Weights of a small transformer language model.
Training: a variant of Muon for these matrices, 495M tokens.
Each number is 128 + 24 x the weight over its row's rms, rounded and kept within 0 to 255. Layers, rows and columns count from 0. The size above them is the row's rms in percent of the matrix's.

# layer 11 attention query, 320x320, rms 0.0273, rows 182-191, columns 256-319
size [ 96  90  93  93  86  94  88  93  91  90]
[[119 123 129 145 120 163 119 159 136 144 125 132 122  95 139 144 137 142 104 149 114 154 107 125 138 137 139 124 136 128 105 112 123 126 172 153 144 125 135 134 137 149 147 129 139  93 123 116 128 167  67 138 149 143 172 127 125 149 138 122 150  93 136 127]
 [137 135 141 155 108  87 135 140 151 150 148 115 117 146 105 135 140 130  90 104  94  98 117 112  68 113 108 151  81 125 163 116  98 109  96  85 131 106 112 148 124 123 127 148 116 115 110 144 112 125 140 127 122 119 136 123 129 141 165  68 142  94 126  95]
 [181 119 112 125 161 122 135 152 130 120 108 145  83  93 142 118 142 111 152 136 152 159  87 131 125 139 140  86 159 131 169 114 107 110 151 138 113 143 126 112 138 125 154 114 121 105  97 108  95 163  93 110 155 128 105 136 124 113 155 134 130 120 148 123]
 [137 105 103  96 104 133  97  71 173 153 126 147 110 125 111 164 116 119 147  95 132 109 180 116 186 110 158 103 102 109 138 141 153 109 146  86 152 116 131  88 104 170 103 137  89 133 133 106 127 150 119 139 153 117 114 141 101 137  99 143 104 111 119 112]
 [110 154 104 116 157  97 132 153 106 146 186 128 140 133 126 177 163 105 133 144 119 151  98 119 162 109 105 147 134 150 119 130 157 127 104 166 113 128 113 115 136 109 119 119  89 149 152 122 123 150 131 100 146 136 114 119 154 116  58  97 157 150 132 135]
 [150 132 148 122 152 117 112 111 122 151 142  94 117 120 142 148  91 122 122 144 192 130  93 128 122 133 132  84 128  71 162 159 135 117 135 115 124 124 175 147 109 146 121 122 126 140 132 101 165 157 146  77 148  97  85 113 114 141  84  89 125 144 139 126]
 [125 139 108 160 135 106 146 120 100 130 148  84 124 132 186 136 143 134 131 133 141  98 133 126  90 153 116 132 144 113 196 162 112 116 101 125  91  99 116 131 113 161 123 144 161 115 135 112 101 143  97 117 105 105 127 113 110 112 152  75 132 137 161 115]
 [142 165 144 127 153  62 141 109 132 106 139 158 129 129 150  99 115 113 147 166 131 101 120 121 163 125 124  97 129 161 123 188  87 141 142 126 167 139 107 153 141 135 144 146 130 153 137 101 129 159 166 124 115 114  87 146  80 140 103 148  91 123 142 163]
 [130 108 129 119 105 124 105 163 128 132 116 119 118 135 136 115 144 169 130 114 124 135  98 119 139 113 106 150 171 134 114 172 139  78 153 142  20 107 117  90 132 115 119 121 124 119 192 105 122 109 117 134 132 108 110 119 204  99  88  95 120 145 128 143]
 [ 97 154 132 155 198  94 143  98 136 105 175 145 103 108  98  96 166 126 136 120 126 128 134  98  97 124 118 114 129 120  84 159 133 152 111 158 155 146 149 107 158 130 152 133 144 102 141 110 106 150 127 144 120 130 101 132 157 136 131 119 132 148 113 167]]
# layer 11 attention key, 320x320, rms 0.0274, rows 182-191, columns 256-319
size [ 95  93  95  96  91  99  92  94  99  95]
[[156 138 133 139  83  95 111 135 103 121 144 141 103 173 138 133  96 135 117 120 152 160 141 164 167 124 147 115 156 118 160 136 140 133 137 117 109 107 160 121 127 121 160 120 177 129 109 144 111 104  97  92 137 136 165 171 132  97 169 125 113 119 136 133]
 [ 90 122 147 120 136 148 109 162 137 175 127 105 132  98 161 126 102  88 172 108 155 144 197 127 103  70 128 114 124 159 134  94  99 133 164 118 151 128 103 148 143 140 129 112 102 138 130 179 131 145 137 163 124 111 111 142  86 126 160 122 148 106 152 102]
 [148 152 127 132  92 162 122 158 152 137 132 152 135 138 136 129  92 148 136 149 124 133  67 140 126 101  96  84 131 167 149 144 152 138 135 105 106 149 137 130 178  93  93 179 126 103 142 108  77 154 119 133 128 146 104 108 142 142 113 138 137 160 158 150]
 [154 105 126 142 119 127 154  49 113 168 152 138 127 147 103 150 134 165 119 113 124 128 168 132 170 100 147 108  90 122 122 116 159 119 115 117 106 102 102  99 109 115 145 168 141 154 136 118 124 120 135 140 143 124 124 125 125  73 105 127 102  70 133 114]
 [148 109 127 134 125 149 123 154 150  98 168 109 111  87  98 150 178 107  93 123 141 145  89 161 139 112 147  73 103 151 120  94  88 104 161 145 137 107 108 107 137 110 173 120 132  99 151 141 153  91 133 179 152  94 112 156 147 130 143  93 124 106 100 131]
 [152 137 114 139 140 146 102 117 111 179 120  73 106 133 134 143 123 161 106 112 149 172 155 156  86 120 147 167  86 112 157 133 115 103 142 164 149 164 167 120 144 111 115 151 146 157 141 139 145 135 164 163 150 149 138 136 145 123  77 113 102 134 146 141]
 [ 91 125 170 142 124 109 128 143 111 146 155 124 126 131  89 118 114 132 119 121 103 160 167 121 129 121 140 140 112 154 142 131  84 137 159  98 143  59 126 136 107  94 125 121 137 125 157 114 143 105 118 106 103 106  90 155 130 140 160 142  96 108 171 158]
 [183 108  88  67 170 154 161 142 123  78 124 118 113  72 136 176 116 108 157 127  89 148 104 147 120 151 140 145 176 114 108 107  99 100 159 163 101 172 136 145 133 129  88 155 127 160 153 129 118 126 132  94 124 132 104 102 109 152 116 167 130 129 148 129]
 [163 168 128 118  79 113 135 133 121 130 162 114 132 136 166 173 120 132 156 135 127 128  92 129 174 110 141 129 111 136 119 152 159 158 123 143 136 100  93 109  86 127 159 137 149 133 124 104 109 110  93 160 140 109 102 109 140 138 114 131 114 145  72 118]
 [103 141 135 100 130 134 104 173 151 140 101 126 118  93 114  68 136 113  94 118 154 123 123 123 117 132 155 127 132 160 117 126 132 133 123 117 134 165 117 144 137  71 140 156 117 162  98  91 106 127 110 112 120 108 122 111 181 127 111 138  72 153 112 132]]
# layer 11 attention value, 320x320, rms 0.0273, rows 128-170, columns 256-319
size [ 90  91  93  85  88  92  88  90  93  90  81  90  93  82  90  93  93  88  87  93  91  88  90  90  94  91  90 102  86  89  98  88  90  93  89  86  90  89  86  86 101  90  87]
[[116 128 125 109 104 132 154 141  65 103 137 117 138 125 139  91 111  85  75 116 160 127 142 122 156 134 140 130 179 107 164 102 149 109 118 138 133 137  98  98 117 116  95 149 154 140 141 163  83 140 146 155 113 140 166 117 177 150 146 153 103  92 117 135]
 [134 121 139 138 150 113  86 141 114 148 113  94 115 140 185 105 144 170 109 107  99 137  76 124 167 152 150 162 166 140 114  98 106 102 145 110 123 109 165 108 151 100 124 140 122 143 135 125 123 121 156 136 143 106 118 121 121  90 103  74 121 105 152 128]
 [117 142 111 137 133  89 131  88 165 140 127 161 156 130 107 139 160 175  99 104 151 128  91 115 113 104 138 149 139 140 134 104 145 157  92 168 101 101 111  69 114 117 100  99 112 170 144  98 172 113 139 134 111 143 155 105 130 173 112 134  69 149  74 144]
 [130  92 149  24 148 122 137 131 102  98 125 113 139 129 112 133 103 134 144 135 110 159 138 101 105 156 140  87 144 143 119 113 128 152 147  82 130 106 123 111 123 147 133 110 126 151 117 100  94 136 130  92 119 101 112 129  97 109 100 155 123 124 124 133]
 [138  85 132 122  83 125 120 104 142 103 134  97 117 130 120 102 146 151 128 136 132 112 132 138 226 141 145 136 135 126 123 118 148 148 163 144 139 145 126 154  91 125 138 113  83 121  95 139 146 175 112  88 122 120 136 126 120 149 133 126 152  87 137 159]
 [133 125  78 120 125 170 152 125 117  93 105 129 112 110 140 141 141 160 176 162 117 158 117 152  90 148 147 120 117 140 119 161 141 139 132 125 106 121 121 117 151 118  57 157 150  77 126  81 157 154  95 134  60 122 125 106 131  91 146 161 101 112 122 163]
 [120 130 105 136 111 157 139 121 140 152 113 122 132 112 145 147 155 114 122 162  98 135  75  69 103 153  96 132 103 120 159 112 155 112 140 151 109 180 168 182 141 131 121 117 140 107  97 144 104 130 142 115 122 169 103 108 154 129 138 144 137 148 140 121]
 [ 88 143  99 128 165 111 123  72 103 126 131 134 112 107 122  95 137 126 147 153 135 133 131 130 105  92 106 127 124 125 180 108  99  89 120 117  98  94 142 144 126 129 129 137  89 101 112  93 136 183 124 105 133 148 155 110 100 158 136 125 108 174  84 104]
 [161 165 158 117 121 131 154 122 174 110 138  90 137 137 109 144 163 141 129 124 106 155 109  99 176 126 133 142 130 134  94 131 120 145 174 101 113 146 128 105 122 167 183 106  79  80 120 113 121 157 113 172 132 124 121  75 122 138 104  98 126 154 145 112]
 [101 132 154 132 144 101 120 140 119  92  87 118 125 165 113 111 109 125 107 156 133 153 126  99 143 156 153 126 138 111 121 125 160 138 139 138 152 129 137 176 179 155 155 112 108 132 111 101 115  94 130  97 153 150 166 139 143 124 128 126 181 124 138 142]
 [164 127 171 136 112  84 110 136  94 132 128 148 159 141 108 151 121 127 123 166 133  99 115 128 101 136 149 121 117 102 128 125 118  72 176 167 142 137 161  97 138 147 129  93  94 135 109 115  79 140 151  94  98 116 130 103  83  98 128 110 123 147 115 120]
 [138 110 113 119 138 130 109  74 140  71 141 118 145 164 146 147 141 156 131 102 135 153 107 109 136 146  79 144 119  98 161 120 136 100 128 114 134 125 112 146 117 136  84 157  84 129 120 146 103 142 129 116 160 114 160 153 152 116 125 165 106 115 186 125]
 [130 116 114 136  84 128 166  90 123 121  87 101 150  71 141 180 107 131 135 132 137 115 142  99 122 136 144 117 124 135 169  68 128 158 152 118 103 127 110  99 156 110 124 127 136 132 141 115  99 130 121 122 146 101  84 115 163 135 119 136 114 129  74 133]
 [ 77 123 108  66 103 121 151 142 171 122 154 110 151 151 150  87 139 115 129 128 141 105 157 130 143 173 147 141 131 116 132 148 129 110 148 151 133  84 137 101 176  91 145 112 118  79 113 148 106 120 165 106 134 158  98 117 162 138 116 182 133 116 149 108]
 [118 109 113 126 138 155 140 156 159 110 165  99 117 117  80  87 141  83 107 139  42 136 131 130 117  96 151 139 131 134 156 139 121 111 129 140 146  71 124 115 127 122 126 138 171  83 116 155 149 142  89 135 105 127 142 128 107  97 142 171 132 130 134 156]
 [143 151 121 128 144 136 126 131 111 123 129  73 154 150 189 136 142 159 135 127 134 134 143 126  72 146 113 130  97 101 146 156 128 147 166 166  93 137 113 141 152  88 132 157 136 143 121 152 118 121  90 119 160 136 148 147 118 158 152 107 115  80 132 114]
 [151 136 122  86 147 153 122 137 140 120 136 132  65 118 143 134 138 160 110 164 134 111 130 113 113  95 115 181 137 126 177 154 127 131 111 148  96 157 105 131 127 135 132 140 122 133 102  81 133 144 117 117 134 133 169 137  69 179 122  87  92 128 118  97]
 [110 137 139 132 181 160 106 163 123 133  87 111  71 120 100 126 160 116 112 118 105 107 142 119 138 157 132 145 111 102 163 131 128 156 156 176 143 162 139  67 147 119 119 182 174 121 162 153 163 131 149 164 120 146 132 104 145  75 137 167 123 128  94 153]
 [143 158 167 113 111 127 154 148 106 118 119 128 124 167 109 132 127 159  99 143 114 149 134 106 120 103 116 120 142 103 149 102 111 104 139  92 137 132 113 117  94  94 129  87  99 139 162 136 165 194 140 164 115 122  81 122 106 122 123 148 154 154 148 121]
 [109 123 121 134 124 126 153 140 127 114 117 109 124 159 162 124  94 173 121  84 119 127 112 144 174  81 113 108 101 123 156 152 119 140 121 105 121 126 143 121 101 187 116 120 115 172 119 143 158 160 105 119 122 102 119 126 130 158  90 162 145 109 131 119]
 [131 136 130 153 120 135  86 109 119 143 134 121 155 117 122 118 104 106 150  99 148 143  97 144 105 132 106  92 163 126 157  79 126 196 132 143 142 109 154 142 123 136 117 128 151 132 123 133 113 128 118 110 120 114 131 171 101 150 123 161 136 151 123  85]
 [105 125 148 136 122 110 131 141 112 115 157 108 150 155 113 109 188 150 105  91 123 129 129 114 116 152 135 130 146 131 152 100  81 110 101 129 116 101 114 160 168  93  83 129 114 120 116 140 111  98 113 174  98 109 153  99 137 112  86 172 128 145 100 128]
 [119 142 165 101 125 138 137 142 134 117 139 139 144 132 129 169 108 149 117 152 117 125 149 116 118  76 132 125  98 138 102 137 134 148 139  46 122 144 129  96 143 120 166 166 101 157 196 143 101 140 113 117  87 108 147 123 105 110  93 161 129 108 112 138]
 [151 122  98  82 136 113 135 110 139 162 129  99 115 130 156  96 149 166 122 178 143  81 159 130  78 140  91 141 121 140 128 120  88 131  80 117  93  98 115 159 106 105 107 138 136  82 111 126 149 164 125 129 129  92 141 125 130 119 151 127 126 130  99 148]
 [151 154 118 115 164 105 140 168  80  98 134 155  97  86 125 170 131 121 136 120 118  93  89 129 129 145 104 138 113 162 145 138 125 138 144 129 131 109 136 124 177 100  94 163 168 128 118 132 132 119 110 102 153 142 153 100 143 160 159  97 151 134  79 131]
 [133 149 105 118 139 136  68  97 176 123 161 117 109 107 142 138  72 146 138 144 137 157 129 162 140 161 138 168 115 118 129 137 138 127 170 135 141 134 128 131 166 134 138 136 160 121 128 121 146 140 140 144 127 117 118 131 121  87 141 137 150 137 101  85]
 [128 123 176 120  99 185 120 108 158 119 131 113 115 141 127 149 151 109 155 144 166 125 168 132 122 130 103 131  99 142 168 140 119 107 141 114 126 141 107 132 137 139 153 179 161 132 155 129  89 117 132 103  99 123 113  82 125 104 138 154 161 121 140 137]
 [144 161 176 110 133 112 148 156 152 124 132  88 142 193 137 142 121 167 141 152 120  97 156 176 108 108 123 143 116 184 126  79 151 111 138  92 117  85 126 163 139 118 128  97 145 160  88 103 136 142 124 128 125  91 131 121 114 125 115 123 147 119 145 149]
 [130 189 120 108 130 133 137 128 153 145 110 128 123 108 123 119  92 115 132 116 145 150 137 119 145 204 132 114 124 169 131 163 110 143 159  99 106 174 202 143  60 140 133 135  48 115 101 119 124 139 111 152 131 134 116 153 147 102 139 151  98 106 136 131]
 [ 80 122 133 142 115 118 135 100 128 122 119 132 152 129 113 118 154  81 135 102 153 126 150 144  83 166 121  77 102  96 156 129 116 128  94 156 101 149  89 157 164 102 168 122 142 144 162 110 122 135 123 181 107 107 108 137 122 112 120 104 119 127  75 153]
 [140 105 155 155 109 119 130  91  92 131 152 132 116 130 126 101 104 146 168 136 130 109 135 152 106  66 176 169 146 157 126 105 126  95 134  84 142 152 111 119 140 152 113 118 151 161 130  86 168 131 119 132 147  88 102 139 117 102 142 133 136  97 126 150]
 [129 140 112 153 159 124 152 114 126 125 130 123 127 138 147 164  91  90 118 165 151  95 116 155 103  91 146 110 121  92 110 135  98 116 171 126  82 106 142 177 128 145 119 150  96 128 152 130  82 143 148  88 115 121 148 107  96 151 121 136 149 138 128 161]
 [ 97 100 105 130 130 124 114 110 120 122 114 134 122 159 104  64 134  83 144 138 158 122 142  71 138 126 183 129 171 172 121  80 126 131 150 131 127 105  84 156  66 140 106 120 157 146  89 129 161 161 136 127  81 158 121 137  86 136 136 171  38 165 150 115]
 [171 182 152 131  93 191 118 107 106 138 141 135  95 114 129 145 139 160 159 147 120 136 139 134 191 184 143 160 120  98 105 118  85 136 130 108 119 128  90 142 131 156 114 135 157 113 133  94 155 144 149 161  77 130 153 103 112 102 121 101 110 158 135 131]
 [120 154 170 143  96  88 134 139 122 125 113 106 130 170 119 125 140 120 123 118 139 124 126 152 166 157 126 117  94 153 119 140 163 122 167 143 171 125 137 117 125 166 115  90 109 190 155 108 107 126  75 142 140 120  93  87 113 149 130 118 137 128 117 103]
 [178 144  68 146 113 141 180 140 132 112 131 157 132 134 129 137 145 133 131 138 117 148 159 137 101  96  79 119 122 121  83 149 149 152 120 113 143 134 126 140 128 120 137  75 153 109  96 108 134 148  90  86 117 124 148  93 164 131 122 154 130 114  66 153]
 [127 132 116 159 123 152 131 140 143 110 129 138 157 122 164 112 153 102 127 144 136 130 161 132 103  87  98 111 100 136 165 131 119 131 128 123 174 117 137 133 139 137 135 143 129 124 171 145 129 105 109 157 112 129  81 132  83 121 161 172 157 152 116 129]
 [121 135 109 132 149 138 151 106 128  86 194 109 113 118 136 100 107 115 151 120 140  78 144 109 116 134 139 111 128 165 113 156  83 139 104 135 136 144 131 124 184 103  84 116 138 178 151 156  86 148 128 115 140 116  90 136  78 104 152 173 153 154  99 153]
 [168 119 108 131 129 145 134 147 168 110 131 106 150 111 103  85 102 124 114 133 136 163 129 121 120 134 115 121 145 147 100 151  96  92  94 121 114 124 188 164 128 152 105 119 102 128 156 114 132 100 165 135 157 111  91 112 142 115 101 173 109 109 126 150]
 [126 123  77 137 146 127  81 118 150 127 155 126 113  97 117 160 115 140 130 126 185 124 151 151 117 119 115 139 126 127 114 162  85 147 127 111  95 144 154 101 114 140 127 134 112  91  83 129 151 164 103 104 122 120 141 120 132 137 112 122 135  89 136 142]
 [101 107 142 162 146  70 157 140 117 118 147 127 123  67 133 137 165  77 107 103 165  87  85  96 102 104 138 109 157  75 152 133 112 161 112 108 175 176  96 102 133 117 147 160 115 128 144 145 171 136 154  93 140 150 125 122 113 170  86 137 133 116 109 162]
 [159 134 157 115 101 183 123 122 102 118 105 123 138 177 131 128 168 156 147 167 149 128 144 127 114 119 126 122 138 150 138 107 152 106 116  87 141 106 130 142 103 148  85 139 148 109 141 115  82 165  59 127 164 156 168 128 134  95 134 127 120  64 118  97]
 [167 127 106 112  90 143 124 136 112 114 127  68 156 126 160 135 112 168 146 139 142 120 136  98 120 124 123 126  89 138 150 152 129 136 120 115  92 191 139 113 114 141 138 110 133 115 136 139 136 135 148 113 111 149  99 142 114  99 156 148 133 115 152 100]]
# layer 11 attention output (transposed), 320x320, rms 0.0339, rows 128-169, columns 256-319
size [ 92  91  88  82  86  91  86  89  91  88  83  88  90  83  88  93  91  83  88  96  92  91  87  86  94  92  84 102  86  83  96  89  85  86  91  78  87  85  83  87  95  86]
[[139  81  87 100 122 162 140 128 156 140 114 144 184 108 102 189 116 137 173 183 157 144 122 124 143 123 134  97 103 128 173 142 116 148 136 147 152 136 129 166 166 137 146 133 109 122 107 127 134 124 128 106 131 150 121 118  65 158 137 120 144 180 165 106]
 [118 153 135 125 124 163 142 108 128  90 147 186 123 177 125 127  83 109 131 109  84 104 117 113 126 122 114 138 122 110 110 133 191 128 177 128 130 158 129 143 127 106  73 145 175 125 108 127 160  86 157 148 137 133 136 106 122 129 116 141 140 132 105 173]
 [157 127 122 124 106 124 113 156  82 101 145 132 114 108 161 109 122  74 127 124 112  98 131 112 122 127 142 101  89 134  93 166 117 105 118  83 118 124 122 185 150 149  70 150 106 122  76 116 127 187 118  89 134 104 114 152 120  91 105  85 146 152 143 126]
 [133 105 119 163  86 101 125 110 156 132 140 138 118 126 132 126 141 115 133 180 125 123  74 177 169 117 117 145 138 115 149 126 148 110  95 165 122 146 112 171 110 135 139 144 131 126 152 120 134 162  90 166  69 151 105 137 107 130 131 133 150 127 126 150]
 [121 134 122 127 188 136 149 143 160 155 115 132 126 110 130 150 123 138 124 129 101 123  82 110  92 129 147 100  95 149 122 146 124 154 130 132 103  94  91  76 135 115 185 145 148 124 145 110 119 112  80 154 100 149 128 110 102 128 132 107 114 133 152  85]
 [132 134 140 161 161 128 158 184  82 149 114 151 118 175  91 127 173 135 121  95 135 106 130  79 139 158 144 150 143 115  91 104 163  65 153 121 125 129 119 138 140 178 140 130  99 113 102 158 104 136 130 139 161 131 186 123 118 171 131 110 140 112 168 112]
 [141 127 143 132 150 143 122 123 114 122 144 127 136 127 136  69 137 128 111  88 105 112 142 191 119 109 157 103 131 117 139 163 127 159 115 104 119 142 140  80 119 136 112 130 117 118 112 131 143 137 155 123 169 137 136 151 107 133 162 110 107  87 113 134]
 [164 112 149 141  90 125 138 156 143  89  92 113 138  89 136 154 141 127 145  91  99 100 164 190 152 150 157 106 126 104  93 161 139 154 101  81 121 162 139 100 172 117 101 109 136 159 154 120 150 109 148 117 148 119 128 132 150  88 137 166 124 145 159 117]
 [ 72  99 103  97 136 130 121 118 143 130 112 175 118 139 132 140 124 110 119 142 108 132 169 147  87 106 127  91 109 106 136 152 162 135 130 136 117 149 121 122 152 120  82 148 159 176 122 148 147  93 145 125 160 105 154 176 118 103 171 145 173  64 138 113]
 [121 136 140 100 120 158 133  69 122 168 121 149 167 116 144 104 162 106 121 126 107 110 137 130 130 116 112 105 115 142 102 147  70 173 135 110  96 182 114 130  98 120 143 154 140 137 134 154 143 125 110 170 162 162  87 158  78 157 121 124  76 112 136 130]
 [111 131 138 126 138 179 127 102 147 116 133 108 141 124 134 104 124 138 124  88 112 137 159 144 129 102 107 116 151 164 149 149 147 128  80  88 151 124 144 164 140 125 115 108 151  97 141 155 148 142  97 126 114 143 133 148 130 127 137  96 137 109 119 139]
 [124 108  94 151 128 147 139 139 121 164  87 140 122 101 118 118 125 131 163 162 135  77 192 163 118 114 135 128 113 122 102 100 141  97 129  92  91  73 175 146 158  88 133 125 130  92 149  83 153 109 125 147 125 154 101  92  98 110 160 105 116 148 137 135]
 [110 155 160 127 140 109 113 130 116 142 135 158 105 112 121 118 122 121 105 100 160  89 136 129 116 116 149 124 170 114 100 178 128 138  82 138 157  89 151 136 139 137 102  72 141 109 107 154 155 105 162 114 117 158 148 153  83 129 128 121 131 124 133 154]
 [134  97 155 135 157 131  69 102  89 161  93 145  94 148 110 147 105 102 133 150 146 181  81 122 130  97 155 143 118 146 119 153 134 140 108 143 111 155 120 141  99 176 135 139 147 192 119 140 120 103 131 168  89 126 129 110 110 132 109 103  94 116 156 104]
 [132 154 131 141 151 145 159 153 119 131 134 150 119 125 152 129 100 170 140 118 150 125  90 117 115 152 113 120 137 115 116 131 123 104 120 134 123 175 126 115 121 126 138 154 106 129 122 110 129 119 120 128  95 114 152 131 129 145  64  70 133 113 152 132]
 [137 143 106 111 108 125 183 132 163 145 145 132 101  97  79 185 123  94 101 130 165 147 155 189 142 132 145 138 152 163 139  93 135 138 129 176 140 114 136 127 109 134 142 110 117  79 152 128  99 111 112 130 112 139 127  80 150 113 107 121  68 137 156 130]
 [129  95 132 150 138 108 150 131  92  98 120 110 183 145 149 153 143  81 116 100 110  97 154 152 138 154 156 101 101 127  86  75 145 158 133 166 168 114 144 146 135 145 127 120  85  80 132 159 113 133 122 126  99 109 127  93 156 103  99 153 174 155 154 150]
 [114 136 102 118  86 106 111 138 153 135 181 109 156 134  99 112 155 136 134 111 180 155  99 113 129 123 146 127 104 108 113 155 129  79 139 144 147 159 133 157 140 138 111 138 107 147 109 125 139 136 111  71 127 105 132 107 123 194 105 117 132 131 194  89]
 [ 87 112 145 167 120  80 112  75 136  67 122 140 118 109 139  90 138 111 155 137 148 108 129 136 163 147 117 159 106 129  61 157 114 148 106 107 141 137 162 128 195 158 123 150 100 117 116 140  96 105 119  86 125 136 144 135 134 102 124 116 100 108 120 140]
 [129 104 112 191 138 115 162 124 119 106 120 110 141 126 108 157 143  84  95 137  96 130 113  93 109 156  99 136 119 149  87 137 154 130 107  97 119 144 153 116 110 134 107 112 181  99 128 113 140 136 129  87 158 135 162 167 144  80 186 140 132  95 108 113]
 [ 82  92 104 137 136  95 155 119 130 140 131 143 116 113 104 148 108 157 102 122 101 138 175 138 186 132 147 138  70 144 121 151 139 111 136 120 148 153  93 105 114 107 116 140 157 125 130 141 152  96 156 124 119 112  86 103 163 107 107 105 108 112 145 157]
 [145 100 150 110 147 147 118 126 131 124 112 160  95 100 133 167  92 137  95 152 156 116 163 116 103 128 162  88 135 137 149 141 185 124 109 107  91 160 146  85 119 146 189 135 166 142 128 144 169  87 118 138  92 122 104 142  97 154 161 148 111 126 103 147]
 [104  94 148  88 109  59 115 149 157 158 133 135 117 154 147  94 100 137 118 112  95 143 161 117 117 123 147 142 148 143 123 103 122 129 133 137 135 142 114 167 159 165 109  89 153 137 128 133 127 122 112 151 153 153 125 171 144 157 124  98 143 120 125 114]
 [111 155 137 139 103 136 133 107 104 144 117 118 120 132  97 163 138 101 127  96 106 117 147 152 146 104 174 126 103 121  95 142 173 124 137 100 182 149 109 120 134 197 129 114 118  83 138 131 117 101 148 141 130 125 113 103 135 111 151 120 106 131 157 104]
 [142 128 132 124 143 121 140 123 164 162 153 110 137 148 153 100 109 128 106 150 125 141 162 149 157  95 134 122 139 127 104  86 114 121 111 172 129 164 121 136 114 161 150 116 104 126 147 122  70 151 140 134 116 118  92 166 119 127 143 133 146 121 146 123]
 [ 93 113  91 131  92 144 145 216 100 151 136 141 150 172 127  91 176 161 147 119  56 103 140  90 130 101 117 122 133 135 122 119 157 117 135 139 128 160 133 113 118 134  97 114 129 184 151 130 102 168 137 123 115 144 154 145 119 132  61 122 133 105 135 164]
 [131 134 140 126 151  87 138 146 140 116 138 133 153 157 107 133 119 179 100 125 137 115 140 150 170 139 108 117 143 139 130  66 148 180 138 154 110 119 135 117 101 146 148  89 157 109 132 142 136 115 132 122 139 111 126 130 153 146 130 138 145 124 142 112]
 [124 133 163 144 126 114 118 106 106  73 133 139 109 153 153 112  98 110 116 141  84 175 161  93 134 122  90 163 135  95 102 158 128 137 107 137 134 147 158 142 113 138  65 136  85 112 118 130 117 160 167 144 133 137 169 125 128 103 125 121 125 114 100  86]
 [109  90  99 152  88 141 133 150  63 137 121 102  88 164 113 123 168 127 146 126 136 119 147 163 122  93 118 119 112 101 166 115 118 146  94 138 168 116 103 121 150 114 141  94 142 139 130 139 136 141 147 110 128 144 158 112  90 106 140  92 142 124 154 105]
 [178 160 126  97 131 136  99 143  84 123 177 161 120 114 123 137 148 160 143 143 108 149 168 138 131 128 140 134 172 155 136 119 152 109 151 103 127 130 185  82 109 117  85 126 101 114 103 178  96  70 124 103 150 132 118 103  98 139 114 179 130 141 178  88]
 [132 150  90 132 136 113 175 134 183  82  91 121 104 193 146  97 144  93 123  86  76 150 112 130 100 161  91 132 102 125 123 160 138 137 136 115 116 140 153 152 102 128  99 151  90 135 112 116  99 156 148 117 122 156 153 167 123 141  87 137 121 101  67 134]
 [136 123 143 100 150 167 120 111 129 139 113 143 160 133  84  99 165 141 150 131 132 135 113  76 122 158 125 159 123 137 145 139 140 146 136 197 154 188 132 146 111 141 133 125 154 130 101 169 186  88 118 120 127 147 104 100 138  99 155 115 119 160 174 132]
 [165 108 116 107 130 142 118 147 128 122 129 115 113  67 135 158 124 150 136 119 118 177  87 183 156 121  78 121 114  87 152 163 137 109 135 151 141 154 145 128 195 105 138 181 141 124 116 140 116 118 121 139 139  76  98 103 153 102  90  80 197 114 132 142]
 [ 92 122 112 121 195  89 110 162 123 126  70  91 141 187 118 136 113 121 137  96 131 110 127 108  90  96 120 127  97 151 103 190 173 126 153 149 131 111 150 124  90 141 137 101 109 125 126 117 109 131 117 100 160  98  91 118 154 136  95 114 138 108 102 123]
 [121 156 116 130 136 103 133 104 119 141 166 164  89 133 142 136 157 127 116 121  53 147 130 122 112  84 103 173 127  68  90 148 113 144 122  59  70 128 152 132 127 132 100 160 131 143  68 107 171 168 157  82 157 113 158 147 125 113 122 110 130 133 118 113]
 [117 110 165 107  86 159 110 105 125 149 109 103  81 152  87 130  98 126 111 125 143 121 134 113 112 118 126  79 111 177 136 125  73  61 101 151 125 116 126 148 115 128 129 136 108 139 160 155 107 147  70 146 140 126 123 171 128 110 142  87 138 153 147 113]
 [114  98 152  99 145 124 108 146 133 137 158 151 119 158 103 146 109 108 115 135  99 146 117 144 137 156 127 100 157 112 112  96  91  99 145 145  71 155 144 116 111  94 152 119 114 140 142 149 133  83 138  90 137 168 124 114 159 133 152 140 163 113 141 131]
 [183 116 136 120 122 134 137 157 141 136  82 167 139 118  91 147 141 143  76 147 126 177 132 135 134 111 117 152 112  81 138  95 131  84 132 169 130  94 123 145  45 124 169 104 138 134 111  89 130 123  81  91  95 117 136 117 121 161 179  95 110 104 161 120]
 [136 162  89 163 125 132 161 106 144 114 133 124 109 131 156 173 127 161 150 180  99  86 120 144 160 158 111 122 105 112 125 104 166 133 125 141 100 156  98 123 140 135 125 163 133 137  67 126  97 152 137 115 160 149 169 144  97  83 178 152 122 131 157  76]
 [108 134 122  87  87 184 124 174 100 140  82 129 128 136 156 118 146 117 143 142  81 151 137 113 194 155 107 123 133 119 144 121 150 160 185 148 136 104  63 116 112 105 137 129 161 142 152 103 121 118 145 120 146 143  96 140 136 149 158 129  82 177 121 100]
 [131 158 115 127 133 150 144 140 118  96 124 105 151 109 182 149 160 123 106 154 135 122 135 105 141 165 148 102 147 158 111  91 136  95 107 131 123  61 135 159  99 137  92 118 115 127 117 105 118 123 138 110  98 113 108 108 152 126  87 108 122 162  83 115]
 [ 79 125 103 167 101  85  97 135 200 149 112 133 108 148  89 107 125 153 112 111 115 164 133 168 134 153  73 188 107 121 152 159 120 137 132 116 114 128 106 137 121 132 126 167 122 126 108 129 152 110 185 149 109  99 117 117 121 149 143 175 171 162 161 114]]